Weights of a small GPT-style language model, trained from scratch on English Wikipedia.
Architecture: LayerNorm before each block, rotary positions, normalized queries and keys.
Training: a variant of Adam for these matrices, 625M tokens.
Each number is 128 + 24 x the weight over the matrix's rms, rounded and kept within 0 to 255. Layers, rows and columns count from 0. Numbers have three digits each.

# layer 6 attention query, 512x256, rms 0.0713, rows 152-251, columns 128-191
144145109130139117108113124142127149139085121110174152134115119119126123123109103133154151118107155137122136100113129111143116125152148109099127095132137164142147139101163140114153149121141134
141124180122143118101198109116111142118130164130156106167168105140162124115080165075148150091085093097123113139179131118172124148131125120112151130147104095135121102117132140089151065125205127
137159145148149150124098133130123137115118134112097110128123145145134122132141106133126120132143172138121126117171129109138088145173075106132104148131140150140150157160172068145112170163150112
098132141128106170101178183111147119152092087142180144128180116105152093124112124160120136113140099135122156139111179163131099145138131126118126094106131144081141101129130129119151118115129102
074073127102139107148100132094130115122156108125093143077118137141124130081125134156168136147103099176125122162093180131148210132123122141155154082151107099117156096120068126106144124155135090
078134093140156151120090186129135103110103108160101145126119145137097170113100142135159134080170131135115130178137142081158150082108125156128123136143106087175129117150130125089123108153120132
126115119118113094146123085165139114134116178152116117093120195123120113136121144153160131124113168102183079157117102111105157134126089169103131104129114102098207112129086120107111109122130117
168150161125130137133115152102144115143115145134134100156099112142150128134109157146085115121169136076144109129147120126148098106098138172094131152104131142096107134159184161138114140145118159
123145105141121125123108146141129131122137090111106115099128114100126133143107099118114128151132166120115133144144138131097121128135110147135127193091109129122123122143127145161148128124099138
155149115135106121135130106129150147138171151102135122115144150121119132108095108102129138122159141108126131109117136139176120131100125123127125097127140122119148098103126113129134121129122109
169147154128100122133119106124111128163126117134129099118112144173132143138113150085080134078161103090085110148127069175109161146141152142087123132115127197067100175114165162139108140089132134
099117129123148130069110133128132149109113096066148142147165154125165155118128120130121145135146131151141111137128088171128168123137121149155120081126144157143124156112131156167111128098146141
125138099156177119139118143136122094153104126105112155122096144111162083125129142138145142126132102136113152087135145157139134158159102115110157099175152122159150109131107107133118112107140156
150108143128084148126127187131106095152103134140132103165163115113138145112165127115132117072102080107165126132152120135113162165099164125093144140093112129102131151141152185131150084113117154
151159132091128148150131142129086125128121149143117128199124129150133133110101126121149127134144105099103126133112148139166135100113124173099086121119086131115096154113121177120116170123121087
142099129100110116146140129120121143095146119127130160114119120100132118109133133172165149182093101162088160115148125142118159182101125155199124107118110119158160123106072110102137133144106106
110112105116128087133097101191124132119183113129116116088122132125126095151153117118132152137126167141141118118122118123125132108169149120105144109135124123149156113116139120149110173161121075
159243179116144153115118106123138139132140125151085075170181161125183166095148153138079102139184117073137101155177144164245139099097152137135103074087170150085072143130101146100124075075129178
104125120124087160126120140159121162130158157152129131096151142130095157126109144103133132102132116102148167123125124132070146171137108124120129091155110129106114115113167133114162122092093176
138119133140126161097123140120096102149130135168108111096076097120131105120161144179145154139110143168129144130157134127122147153104074150158114171143119139109137136193137121077139111142132175
121131136134100116143116175141134127099170130098120120128128139144109112128141125133111127144129113158124110132118155127088112086142124116136183123114106137177137133135096111115130163169145113
118193066065148150115156142164079098173112176116147131116153135057122137083109164125151108100134103114137099133137159144144128120153096159129143147148083181112151064126103109097168101124163155
149169146143095107122135135085126167130138148148120103142149110125092111110143160149102110118141101079101138116107186173134199132111178100147132122129135143078131176154156171199134102147165144
135097169134110077146106103141139121126141139154125131081109112148117091117125083160178153119094171172130149146116108107135112143136093102123177130153123115151139155111111154164134166145141101
173180120124130132130094075178115106102147185138090125128125117117124142096145159168153099142149109117165070134179164144175080145125093138097161095127138146052063111122126171077121138086129131
102161111114169108103145162117087131122146141158136113059139155100144115093109124130125136106166104122124102151145106133151119141156128091124127127159111115116170140140154118170125108119146143
094121099127132145128135153132102091146115142112109098139127113089104148139158133133081134133129074163132160096106109168118123142140057106142156158145138154141167102197132092177171131157114099
149157156121126125103150153105128113096121141132127152150088134137127137129145119150111126131145097102135152131146126071128142103145145144108107122109125155156136152116151123097102138124133125
136194112120080095118160088122128151139108097089084114122142155092165146149148130140153123140138168153130113077152110132148128114137132136122090146124161086161117153097117114119094098109170113
117161133108150145073098097130130151132166126131108061143153112133143138123104148119109111167137120135119096138188159133218138097110174089130092094132163150100073119123116182116112091075147131
163130148129108152127141129084144109122093148141118118141106126140159132148109127139097113136126140107132108129156121117132103105138115127067133195136148118102094130094110090139154122168140142
170190139114148145071148129126104149148131120114134119156171091146154157151113145099097150115175122112076120113158138116161124087103126147094136106131118184118115163139077157128128102145143157
124107125117104157110130132175136105121132143138116153127122161101102094148146120111148096163094128164138142097116142112121113138135085125179121134106134119149103105114116141151145127119155111
141121120115151114150124089150095100131133136119134149130143138140161121116116099133115111151155121128141088125116095124115123161147122128099160118105126138143129163134039118147158102123134107
140075110156137090169127139102150086127138081156106091137102106160145124143089097128113122120092127144123137124122100102090114157136158135101157149157144122148129149144133167155140134187131063
113138102137127132157141149101120139178111092092103078054180093136159127136165144116137085111160109132121113163117133181140151076154123131081148115122134094117130132174151092155139156169119147
096044090158135064205082090136146125097115120143103121156114140095117084163101115120131156117042108133163111100078084112047124213103080184154137192089118086161145119093139103138079150168071073
143151149122130150129132138136118127127100124121120125160135176148141156135145104117129082158109145122132105131167121099151143116129140151164114114107147168121116131158153112122169127073137128
141126161142150110094130164150097175120138131182093126151125125131140173138117171124147084104146073088137110084147126123102105116127153136139063103141158174092047140142173103110167138133136196
170137174092122100163145107121171118117097146149122120094127147135073133115109134117097161108095129067151128151127101119096155174154118180082139168116124083133125095109134125119115107129119153
142130072094124111134135126135134135127149129139148153166104122093142161135123115129118110106126146134156138117100102142127152137160120130105134145166128158125147119107105128172149114093121110
111150134122160103132142128125141151144123101116132112162136162108117137147126130128161130101139090099155100129108173154134109126140149101115132105152123148130103155153131105132148102135152127
131114132121130125128106089137106100126144134132144126103133097104130138140150129123110089126104135154069147099137118127112122118159136155100125129122106108120131127109145152122142148118105084
132117095071141094141140119110112136127143109128159169128112120133142160161156138087093117132131149106143098101125125129114126071158137115098135122178173151080163148114097112158133086108130133
124154121113140110185151125110150169152131140149120132118142181124168130175155162142141115151111137083140160115151113122121108067133131108109131116157154164124105161173139142126148099109133136
114138115164120134130091162131134116154093141133093104135154129132098138120136126115132137160102126091138127153116147089121108113106120096142171107125127114151071123152133141112127127159145148
132139136124156139145155151129115124124123157147122121139124123150152133128141142140157114120136127085146101156157150078114122116133154103132143105153138141158124144114152142133129106094186174
120126189180097153081087124126162085114119131137103081135127146121114108098116134141160103115099122119102154157112166121126109154113110126170148132091081082172108109112130167096118148104147151
116115125117104122119099115137151144118120124161111101119135130139110128090114080140124127134128133139090150157100121134175140168089122136137133134125105138135123115141137155113079156124122143
138136134109119127129136093180109139133149105132120142138106108149119154141134112134111106120156130122118155102116094100150153112140144153101120137146140125126145149124139106183141128129109096
134109068110148121120095097107154137123119147134145162099116079099118126128110105082118119090156097158130140140127092138138136154146131173131145131133117110106124123086107120151086108122125110
133138095121152122129167135144105125145160135126180186145128125116136131139148151154142144133143060125174104115144132127122112123152162102098101090156173119137127152148124093138142121141173138
122127102172128090147142151156142110095144112085131125114127112142158109127109120107131092125135113158133157134111144163127145090131128134114140098121118128089139119159125118109116098128108140
110119129126135114161145134158092136150128113087162137121125129135123147135094110135137121128152137127105146110141136118143172134136095143138136143120145156104088102119141082125109122081127107
119120137112115126128080110090139104153104132166125109130100138128143164110130133159082113117123146077172135115089119129150177132103109112140135137117126161147108125118160142139145133079106096
136118126136103130102105113164124156112122143134109128102125096143112115107127107124128129127108128120107149153122125151172144159116119163142137128119080094123133130125148148141096141099152150
115160102140165146127105111133125144119120087134173132130110136108117053128119158095125136134099108173141105118124140158164144148134150159133119116150128124100115112157109126116120096133124145
127135131152134143144134180145113126106151131140113120156136125128139104149175163130111111130146098125163140104161152124098134113129122097128090121134146141109147127149135109107147087159130121
109134150145106149070089116107159131123123112170120120085100153153127138106116109126136129138145151126111117156086117143172125138126119151121145147085095091149106123138147163117102139096125101
108166105128151140137112115157125102114155157102146119127147116142129155145101120126144162112119098149125119094119170104117107150147108149111064136081102133064140140187110126145131132140096153
140153160120074117110123111133138121149119106134116143151147109131116177126159117153140119138125199121120159088112146070150151126159110118096163150130107073120122146079136131145135122129128051
121116096156150142120112128142163131091151111172063084125144064122086132123132091118119104106115139168121097146146159149145146127128109135127134170107141112167128101102136144096138169125149137
126104127102156172119120129112178121080119125104092088137106133147111122128135072133107123141133144129131113141149085087103130148126119156128149138106139139146107128089107185146114164130152149
078119109175133148118116132112101138133138137124114133134126086099094124147119108123141129155111072113148122133135167093105098125153142135101085138107132110104146110170127127064111119159108142
124158143137174109141128131140129135128150112105135121151102156101154169166131121114119132159168136124146130124135115132134115114118129112138143114123160088133115188117163109125104113136117103
131145111077159153143148171124168101180113122167118117139084116156117083134157079155138144137093193168155146106102129110131086107143105122111089131109109123154128124087170095057128166102155129
106098130129120115103083119060152111130136124150106147106106102143111120123113106164124151163174063136144123146124143129156128171135147158124166132099112108128106101133141156133104142169128143
150136145134148142200128104134100151100154105117148147134154166114140121131116108116138139148124116129118119164130120135124110119159129118110094138131142100169126122176094114125149110168110140
104094107140084112110086129125119101140106157158146087172165097115126175139151139084185132158105123144131127159141165114157101128103138125092123119138140115087136102140155137104112131092116146
085111130099074100110131157150139127118069164109137136159160203117128118126109142123128151155121110120125107111094096109128123146153125102083148128135100158071097144147113099109152115135094133
147097145104083102124132147127138129151158119132097112131144159127141144121128100160102132121127167133102153107107106098177126108120111122114147142122127143149138159102137133135127152110110129
122125127126140156133173123126144128090124132099156120099100128159121115116128119135082123133167162146145121121170131119093138128104148139129126145104140098139105123139134121118146118141107144
084141135123171120122105123146129146097133107105107090101113129114107119154123124129127149128117103102117115145138159165133079144137112140165126130107136140159099120144148116106121146170140158
146120150135102115117136123108128168160114132122172101126143129089132119120173122092135117107109156131137155111159136113146162123094146117113128111166166178135149116126148099131134111086122144
158132147140111144132127133102138133157146102136137144106147135106099118104134136149107101113120116174100159148149153126178178135129149151096172136116144136130120085129122140161140123110139139
094175096172172132170144152145120103058107129155121115125119125140175104153143124144158082147185159123122124132161120159156098067112168156111122137119140076101146090146152106108127131118111186
143162132131179169120139140081138122162108137101102136145093158099131099111128129154153146180148087181148115112161122156132110142102155104128084085119106137113077142159114101144138112178114151
135159167133109094162186129172163164166149105080106113115142182101178132113148138137153130091085095158109135115185136138167168095130120119115125119159107113140131107134084126129133136130154116
110182141125144092126126079119112153138112102099163100110164091151147156145145132161128080089081120105130129116167117158095121106094121113136148169100112153106154126076115148183115116069161164
082127139156143138125081189146119100129114158146096114141093132133105123121129148142146118138116078108141118128131173139113120173122158101121107129109110102124130121151166141130139143120133144
163130126111103125127151147111165156128100112151056131111135165166161162142101089168139101157163127175125156134133112108182146130109164106110110133132148154095098191112147140170142134118115114
161109195125091110108125093111121146114096133120093126135164150085141157042130135100122121131113113152139128124147094114167190173091137121113183105111139126162083099107126161142106105108124124
116117129114110114137132148128165127143114149097157107094115142113147190138113111122128164142119131121118141124116116138119111108150085150070127153153145100102149104108140103133123151134144142
114085081167112131143113129110123133170113123078127162127068154119122139099136111127090143120117140144119145121142113152126159118173138137128171112102120093124159142128116096129123131087151135
174141165084113155109161157129146140141121109121102115131146201164159187128150104149145116143111111133076168118139136074110139135095097122145050174092126163130083122126081111113168158128135120
153107200118118167137169094136137145146136132128159114137126158151143127092126136176158129106117124124099161084154117157149158160121133100155128107117143147138088136147117163117155122091150127
090110076176085121142172095168138089134189138132120152118144123134129107165154155110091129125161125123139129166155157174117034104136094144100156164125124128120142137137073084112133136183101130
106113108120093113163110128090116083137151078135121096135130082164107143141095128177125125184129147129134136111114154108088136125126156119092114161105133145116137119135150119110112152150073112
115099123107052115090117150118186130144107116120075116101154146157135152073090132140073137122144117103110134106126123095142217091114120150130176107126131138129124100071101124113109134076076062
157118122135111147144128132097157118101151170163129132120105121126107122103110114103116134160107129101139112125111160123136088141136091102079114151126088101120143158130121146165103112112102092
131079094110085144141162134154082096148167127121132141108130057114141135131111135103079121096168153124105140101107164109115094130124116166123131153129132093113163147110108127145098116177099130
137106103075137113148151105112141156135104150069127151130104118157145155143146101115142104150146152111100142151111094107101117122183119125127122150137103120139138119132134112140096120098122082
168106112134144097131158100119113134130139106163116113113122136107104173120095126159103134113106148138086147105126097129134171140113129153133142156133121112123106149072137149162082137134137112
194191161100164160077171112096079129117078106114143110164213201089163148089142098156174168168101142169122105111143093120165169125077135074112086083115168091152087131165124160086140101135169073
123148133139130110097153132121126149143182158118157148175147120124121082144172149089115143126120151069102122114107061141095122136078117132154180170159095139132165134138139156146151104126131083
165111091109105115132120047148121111137162136115075120125121161106127117091083120129112154159106112153105122116127128103183153152090122166105156102131124133129137101118107128128149110095107093
133136142149129164096138151151069134087146144145100131088123159121139164129143151118126109111107126081104141122153138104154099116116129087133106116142109157121125125092122108126101140107150166
157140140065127163135149107121169093133096060105116139147141188104162132132120151160178154157116133136102136078116162096179135143148140163119107089122100143127120132121172118123150130133116115
144141141113131110144122135130136129157110124173129142133127112108156076159149131113178125125089162144136141137152120139158120114120112106116046112154127152114123122155140105113127133131189187
158102178132076160079122158131118136153115123122118116135113127099065103075089113110091165103163053128120135136127141144126150150098126092154156136131134119155106093082111129181136127118144063